config = dict(
    num_hidden_layers=23,
    hidden_size=160,
    num_attention_heads=2,
    num_key_value_heads=2,
    head_dim=64,
    intermediate_size=640,
    vocab_size=2048,
    hidden_act='tanh_gelu',
    norm='layernorm',
    norm_place='pre',
    norm_eps=1e-05,
    positions='rope',
    rope_theta=10000.0,
    rope_fraction=1.0,
    qk_norm=False,
    attn_scale=0.125,
    bias='all',
    tie_word_embeddings=True,
    parallel_block=False,
    init='normal',
    init_std_qkv=0.0197,
    init_std_o=0.00291,
    init_std_up=0.0197,
    init_std_down=0.00291,
    init_out_by_depth=True,
    optimizer='soap_variant',
    learning_rate=0.00697,
    beta1=0.95,
    beta2=0.95,
    weight_decay=0.022,
    lr_head=0.00943,
    max_grad_norm=1.0,
    warmup_steps=200,
    schedule='wsd',
    decay_fraction=0.555,
    decay_shape='linear',
    final_lr_fraction=0.0,
    batch_tokens=65536,
    max_seq_len=128,
    doc_mask=True,
    train_tokens=245100000,
    max_steps=3740,
    dataset='wikipedia_en',
)
Each number is 500 + 40 x the weight over the matrix's rms, rounded and kept within 0 to 999. Layers, rows and columns count from 0. Numbers have three digits each.

# down: layer 4 MLP down (transposed), 640x160, rms 0.252, rows 532-639, columns 96-127
# up: layer 4 MLP up, 640x160, rms 0.256, rows 533-639, columns 96-127
down532:549441493482466413518488463481553564549481529511501444480505459491489456513501464492444546563488
up533:439552552486547501518556502471491557474513506486510482506531544564487464491502502455539443455492
down533:544475474497552485502445540460488502559485444511524507503418525560481484520486465569481546482513
up534:516459533436511496604570467539478549572427451486578555482509492520520450453539512505562386457563
down534:490479430553477514456449515501543511491474487410504431548471461479526557489562501528520515469497
up535:499531507490540464457502482495459511505502443472470518526482598550493429530479555467521493472452
down535:517452526566472535522457529560509545564548538580498577490489483508527497487475431454486567488455
up536:550477542506499477515466596522493542498561513535537479482573559449543519533485513492468546485523
down536:516512512501543532566416539569502476511488498514457534475519426594499516530465540489526538521494
up537:554460581576462528464525441447469484482582493481519516517462549531529557492502425540508465450464
down537:505432467532477541470550503538565471444532496448438536500477500464500495556549476489524491455458
up538:590505453575506473476550514496426516468577555523515497510459528443538432554533507470577503523472
down538:505525519501483468500486535484537518469466568534495527571525476521501502506519481510451469494459
up539:521463473489525496542514504520516503469486494524523484565482520508503501483506511529501526525489
down539:542519464553441499495550505491514499559514492493459486432497531574486501506503471471494499515506
up540:479489497513571466480467523513469511460533558535424547537489491466515542569546434505534543427546
down540:567500476493538519470506454481587529568517447477544449523483487536418489425488420518529476520438
up541:472531538490511510454460495459487502476479522477497509496456489463563524454486438515520456520443
down541:447514486535527473453510505445498445480465462459540443499531420451468593563486528514469522491492
up542:520485526543494451466517462510456538547525447515464481493472600469467498520554487540506469521400
down542:477528494455509509557565577504492462519440544559580466544508490501456512515520498520496530446480
up543:485473461450473542505556433410470548502504510473492476557504479533482448497556488524504517605539
down543:522561502541556461394532512519509434506479500500459547476525498513501495558469539479429503440475
up544:517513525498539460537523506547516485558475502530479426490576560507493445512492511512470502435543
down544:499457490470512506529493548404534514515500539480524526543510534523516468479570510440531432465547
up545:484427452438453479517485481421618489520441488551392440530459517525516539486543471485504485502510
down545:527434491502456520443452494531461433539482500532548448473509437452472466460531496532502486378523
up546:487512466583500485513526513521558469414511519473494497537541557528512423436423528495459470507429
down546:510416507446564542482517508447567505498469446463517484443516483481528541538493478468528526458516
up547:499550477510477508482502497510562489564488448555504492538489536515453492510489544492479513479499
down547:498501484531523535514506545507466509471529488484549505438579493445503501518547494492553426533540
up548:482521510458497499515431485467471516509534529537478533507484456483548478549496448465489491541548
down548:523484492507491486506546546482503456509476422480477493474532490449474507485496524468432576448435
up549:529487496446494526447531486476502545526461507490484503495474464524548474538531496509553519480400
down549:530529539482553537498499550488581536454455451470530490469504476546477576491559454542566486437520
up550:532514523521506538477473512572476497489570470496501545498479498486540453497445527469448472514517
down550:470494509514530450512511523448521544454501453479572492538486448549464560478496468450529479528497
up551:479523558542492530457522487476526533523501457495459478540499513546421513465506540588494458492417
down551:417545476500487512481531543563556547509506520491504492543533477515529549502478487510502465512430
up552:526468425542517453550448519547478435446441512552467493504522494483502474493449475544454494523502
down552:608446495441471539525585507464512490483570561507576570563491551461576599490547449486520531561441
up553:471490440517552518602512445539502513488477497508489598465481487558495495540511525516484488477437
down553:505446516501464527452441508475465547566484468538540474420417411508442549579543538466468509499558
up554:428505500489514506518538578461563502440546550467568489423469551497497481489494454521455530498515
down554:476416493480564516514525482438490517604475521547523518503514520519477508480488524539440466426499
up555:481514446457496488503495478513560504517447570517488461455430537536528535437519594507467482533529
down555:423487501516601539473485442480559551549633541501525469486422510538513540528451425461570526539533
up556:487504481497495541503413450496517525535429590447543510445456502456548473486460444594490436467519
down556:557549480525465554459540517628529431469505457501511517431470486429528526498475425429476535497564
up557:555487460515495436527445575451480464472516490421490557445519506455452473487579466580411538427494
down557:509501537452556444507536470491542581525463534445470514536518465488485547536469485534430509397436
up558:520477510502505498501473491423612447443461504465585434448487440491516539500454482438502538543519
down558:456513519545418498549421514508530478509458491528535411467539475515496465540489473506455497452523
up559:507459422498539418541485514507491554488500593538443486541489523576547483578472465540524482485561
down559:505576589552467567537452476488570514516485494402510542497594541518462477464559484466536463489538
up560:548468437534514501504467506534490442483493519526415419479459554561518469437503551490569442460535
down560:428531478488542520527558580494500492491444416500501510554578521511537512540518497514486492467426
up561:441512536527512476571485467505523438534522486515523418459457565462475465347453534487511487518512
down561:533438506497473493443433482459565575520509491460561510503521530502517459498518525508499531527417
up562:518582438540474485506474515504515571612450411516495450515475504497559510530468476527468526479482
down562:440476500491489477486535482577510499517501509457475563532517482426501496514461561552493509525489
up563:454514538542523507573469501507449423575511468488514450542547540486508539506526464518477507475511
down563:507498480501527421435505457390533509534406500485487444478558501501437488443598558472457476526521
up564:469493446543507495535515437474524565487590483483510492486511480476521513557521481521482450437492
down564:508503471562528532503487441476508425540501497491504418459514490447520537476418499485454511461597
up565:523468601517472461515548538530497487484476516534492507542414519500508429510508458479462455568534
down565:517446518457491518460500445483508487531475500522505533529577428523445523539525560513518504455505
up566:453478481519541498494494435538529443539519515502522449460471552416542480479499540516520507504534
down566:553554482455517534528493542488586495527528553498516555500474505511514515455533434542529486483497
up567:456469448519470511424469461526478575530552497492426464501500518458552536502505516456523469516444
down567:500507521554512499457457515513485486554488501495582416483497457494496473490440505500510495514578
up568:534420457434506496533470472583521505564463504488432418505504541449510499600515558510500466473484
down568:491468569519437502516518480488473484492538457521498532485498482494511504537495534607497488512412
up569:498545446492410440518445542487581533531459542550511486479465557544531495483452540466471528477479
down569:482469479544477545492491440563501467497546454510514519459510508495426459504496499455491413553529
up570:546515416503531495472435484430533469548569476599535500528478484481424447463502470530459449528441
down570:550501503535430439479454465480428511436474507473515477519456474543443553472512520492505512407561
up571:495438563520513477475472475488545420513533488553471540498546534478512518498576478521501507546522
down571:498539486491517535539534511466538480496532559484529508514498564530489545507531637575471448544547
up572:414521466469507532518499497465541486466478446518501499522497507516474472488506491443440449502475
down572:523492549527495482508568528479449519526516522459434502536471458430500473514531487524513473446509
up573:479459516441534536614499478518491390468494470527453545488474463558512528481491426509513530464429
down573:529482537485525555431473575478520517536489436511490486523512547441546527490439541460511492514499
up574:504492507572492431475523495522514504484439519551460510493544506460461501479473548532432506489498
down574:459442480531453496500474549493444537555496459510510592520546515493519541575558568462530461510532
up575:476502528490449479494483487499496502559481473452461489490510605540505554514437491490556468532604
down575:535526512446544506521500574509517513492531464479591515474507515388494444476464489533428467480473
up576:465465466542508470449508502524520500477497439473427454547538451570547536520597509549526499443522
down576:461454524489548499487497509489492482568482571537540480552490384492508496510450556566512530531481
up577:556582531505492492513530490528434466489542463576490509492441558498454422531441451477578508471530
down577:489487483487480501577489384519501471459498505515433501488514516591470552529464524469527470524511
up578:573435406493419549520502430480460479459472477519469544501512504500596539551570466468500514506475
down578:409532523465501482517528473495528479511498501461483518528544488509426512458458499584511506432498
up579:471442574524565514523539479476474494408507572452497475546516507571469462470548535493457480508518
down579:479463570499503505530459550583491503554415490489462498431553417490503583506518500555485526516467
up580:502488543456503523510482397485534509481554526494451524506460571503448442468488499532459518549442
down580:540504495490514449463464563559432503545513506451479459450492514502583521524481501473523479455520
up581:532488544511526431477534548553554492512404516514480553515484473491457495477453490414541477533528
down581:516474455519451481479532485482501548537515501456524489503555463503493479523539501542442581402435
up582:474509525472491523563574491472537475452515492508519490501550486456518375472540495504565449422621
down582:533460442498419525544499619527465492483540520555516410555538545465528402492532436522491486534436
up583:522467515436512431543504505494485497519485508503549468485509526508499461464479474476573557477510
down583:468490460506546572540557503428507527450504521479500449454535524515539565542443524502489477476539
up584:531427508453504555506474469447422466494472542522501507524569523521479492525478429515553513414500
down584:592461527460440467477557602439477552537521463474495422489487468457571454594443491543454462490494
up585:489508508457546552513581532445459482494545500456500444496502571462537483460538557565502467416532
down585:535470437513467531450540497508473523516419519472449544450569468521482453469457526533480509497520
up586:532455471524552504523482463492498438492462452504490521521490444531531489562478503530469541440487
down586:513460530522510497432484551492507489515536464511560511501468499520483484475503518458476447570514
up587:516484479503402505550530591481509477475500529488476567526451433467505519501523458552504436470546
down587:576486485486482458469585530503505457483497411485550571522473411499556428509491486498500576563494
up588:510486518579615530516558452535521491528543561501535553519531531454435466455532461493546499583510
down588:484489504510440501543462514486552465502494510491532515479504502506541574554449489536517489536502
up589:424538504518547472511513531478484550540484471507480478501495516537558524409488457452526463439473
down589:488455481570552526482529535494372471493516543520465491477545488527534512534502577533495503584547
up590:446480545478432482530492479494495448525514533578477553491461501438549475554476478492485521449470
down590:552536501508479521534536484549542440549468481543497546511487443449516507517533506430480473529446
up591:528503488490479497518461457502585569553514462501516511548443556538503459412464502442548538470491
down591:487496509527505546503487555498447453451572572535503488462476521486484451556496511530454568508505
up592:477511511498477495560475467507450431516550467506483505512458470532537489545480544477538563456453
down592:515535487546529511482352511453426381495530527479466458552513489485517506502434516466503446529506
up593:478445462494574427510543501466485513456545400378556492538499520485451461530459486474430529507476
down593:507445508454530445467490523536488461416543496559529555585491498519456433491556514490441430548501
up594:448518493487497434371486549570531511510530487471468459516518494477529539438505497578495535485448
down594:556538463474552476492511541551492478491520509543499546512465533449561413467522458503445480461452
up595:484485496517447534577518540470527487488499601497509537450523548500461445474471516452548519494522
down595:488498468433586496553537515469548531518449505471528410477504478506524515534478460495527561453577
up596:424530505553484470466467464501490489514493560500521452460432509526526548468532470404574470488463
down596:474454522486517480527513406588530489542472473555518512526497483526476455469475521457491544475563
up597:443481474520491513469498544509489473517486544537501474510503540555502494529544464501489466409460
down597:516404523482474578425577499496448444548446469521532513453517489514496542495532422467461506508503
up598:489490491531524502406462448528468428478402496526535556453497486464524535564486526427388424504533
down598:441532478524450515513546459476503406453577471538550511488474503529507479465562578478568481480489
up599:534501519522508548527485568478566502556468484504518468503465448515492461492513489584530587526456
down599:479448522455483513476521462534518445430460511561493506529499465490464471586474464570503525470504
up600:479562482506546498491486507518449515460514522486506570468545507468485486499547542511480498413529
down600:539438515490523534456546477414551536531458489519497563493512535549420537395505536517455447546467
up601:425526512428515436460566440498535572420427496518476427513518445543506476482473495520549513492554
down601:468465540541538518512475506539487415561532575472539547501549481436473514518560520492587445525424
up602:529547515431494522484448493562498535509473550537507512508489557494513507451511535495543481473460
down602:548458472499570482469497528460555576487473489438467469526463600489470471490496524459457468458527
up603:447502494513456510521523531534482548529485467560500465455444539533503480526513546555542563467544
down603:581520493589490489486528436432563464501572435491567494513472512441544573395520485429497453498473
up604:532457489506510606572505549519472410470450455541562524523457511591492562485490526518553547482492
down604:502460533517583550605448557457537513511406478472556517471504497536465553520460562403424532468528
up605:565490499466573463532506455600471473483559486551481476489408544497543479565542485511462542436536
down605:554539603497505462498522509516417451442470529527527428531494546413438509461576503491532431513514
up606:460439559496504499488529537448512480475437482500537509498534523504576529529548462564560398442518
down606:461576487538511508504517525509427555497498455521487471512536538475552576490451542483456513535580
up607:422528526557544479491498482444477544468508493547517460505502592494511428477536457458508528529536
down607:512515556502488487512500499504526458502413420524474518505609486478518547584514538475516479516538
up608:493493482446522500496454495521470457523449501446519492554613493511516513472487492561515527547527
down608:541529399521478535490517514421460582504486510477528404470545511549502563556490554496480514474545
up609:511435527533505462498462497542509460512432537530455487542530470498502509455519520492531454539514
down609:459486507512455508486496511500466478483466543489493543511481478459506450517498510485514514513543
up610:524468494461468485602522583501547541494490468528521474445528486438569492540416468563501462464538
down610:530492472432541501571555553473527551411548453491517517553530477469493505426452495542521547455510
up611:516529472541550476583409465533507546551566477489514444502465501442470500506486500510546499492510
down611:517466454568437487543488516509480443466499604472505507521514434488475523406394503498446483498483
up612:528499518517484501504592504490505481509459479476498458447473457622417451566545506534478471477521
down612:471501451501482534530437556479491543466485542528475493474552438397494459485428490560524435491496
up613:564517560523503439532488499503544514445547522572510465456509523531464581473486479551482491542562
down613:509448571485528568490498465530538512552460499479457522512501455463504566528502493496491456551470
up614:465500488462537491387502575482492415522503463575497529457525413475510557457504516472496539522521
down614:460538514487478449496494466481546552498482556475509502536464554505470522544522541520532492524516
up615:457518415509472536507473471441554468446464456445550460474500503532529528459450521462472492489455
down615:454482546568478560471475518525406480609517573550541571517502532415481537535511543475517474507515
up616:485444508546507495505460441453517534462458440386482523507484548447519437475560506498449461526479
down616:506474521460456503527504542522453451490494576562434496513567517459468495517495501495456476420467
up617:481509479557433452576528504561424473403505477487464539471484535472522517494471519514526510478435
down617:560481501504476513476471516534542495556528510499510500447521445487432490526427442462513503480493
up618:514532484446513490435449522555508472462513512519412521472546535496459449535471494427534471495497
down618:458492443528576549536623538435549532483466424505486472473486466512576546493505451522522586537497
up619:534528512447480463484473529445473497449476514505462467573476540474500476487449523498471518486506
down619:405508575469493542557508529480475512539566513434485469523484495559525537423491454531461509535525
up620:492499479442430413514489445480538501410515483511503562517486484554526519574496450491564564557527
down620:524467505474539500515452451488405453585506449467466417544530461438459513484518498485482513501547
up621:531415492483446483567481526500551475478555508478513450453529520393517524471516502520496585464557
down621:491545534486484489547495575479458424520517484514489517536527539528512387525450513523463506555488
up622:499482540520440596445505465520537498487538520547536539530477420506526431508458506502615484470474
down622:528503507502487435473469503499446459450523510465465428495492464531540513520475538479491487552556
up623:540474508457526476496541468491554457498514479494539495528517572408526530537494469521517615501458
down623:477589533520460582557432422564473541485523503512461505551519434499536557448515530514603512500513
up624:401481470538473519516502478463511471499474446579535477513485512539541520546471465468534500524497
down624:490472484502473542480488564501506512475517547590458465552541507511521503513470527511471551543504
up625:519541551458421492465528466467558540453438501564402516468501548514536503510474542489513444554488
down625:456473439556533483534515533493493460552570420496543452470449464474469500474489505520489496509523
up626:534483500501547489460567481504505492437516556554517479543515524479476483528477528465525509468504
down626:534529517529517575485439526508561467552486454535483489463477467481500516465513517516513488488458
up627:492493498464501459532555535512523492497519437504516509475445433474496528516472481458461503422510
down627:550450566517508450442485508441531526514486419489568506467469468504513548489441541525481563497502
up628:534493525482432449513490524532550515544513520503485520541406543549585504420495499481486472502529
down628:551554479526488518495447444604471482570507541478482430483571492503567455566540478545444406430487
up629:509532435546458500507525445452475564559495506498497502457438521490532486504423480454634516412473
down629:502552503481525518445506503528555488547421454495553554471480476482581437534538482493447505481490
up630:394601522523500527457517496438524435531576526585457457463517491509536573519476550486488453500510
down630:526484502529504482421549501445469501519579585529529368497487476489444490512476431501513520568498
up631:460479461463511530499568514545436526530581533515514527488573505411457501518499451429438480533547
down631:436485450464484544555450593459454606556519464501457503519492500580516480456479545474497482427507
up632:475483432508468558477516564467507481535490486518510475520484494467507601464482457480491460415469
down632:423519498603474497437452464433558524484477486493535481572495458527519473458487513534470521510472
up633:489586522490461490423541548487478527499428481436523469452471519527469517510565501511512491449437
down633:508528513529446505514524495497448462544471499421451476454512472497482515449603540511564484412500
up634:534439531471524552523482462463442464535480499513398503460530485477595529492507515505437452456432
down634:512528522508526532501389508499438516462474505473519469532564512447499443557512417554494481506564
up635:453533509495528416479469447554567491524522504478452535491556465513517472492559478484507478507478
down635:446482496511470629499512534491502473473444533557512472540501457510463453494431489430518551489482
up636:523467447447570500505515525598444444484494474473567517507520484520459551465561553571486533536430
down636:536504514507495505465481479444537527520508526574464490582514475459496453531464474476596501439521
up637:522515483521573540526483414493508484491548501489503534486495509534555553519568495474506524455472
down637:548460550507500472547515531457479459576523467515525499463522443413573501478475497424562470538553
up638:505496532406533499412483504449466533469445477494428485535419572472502531535521517492564569427546
down638:487500544469442541454490548511476447597483514458580448546445533476425521534502530444480553458483
up639:422570529409569588481529467548568505407492486482485461546523494462497510444539472485483494539475
down639:422601470526541569550517616493494492472480541554445490492472518550566497504458439581545449502416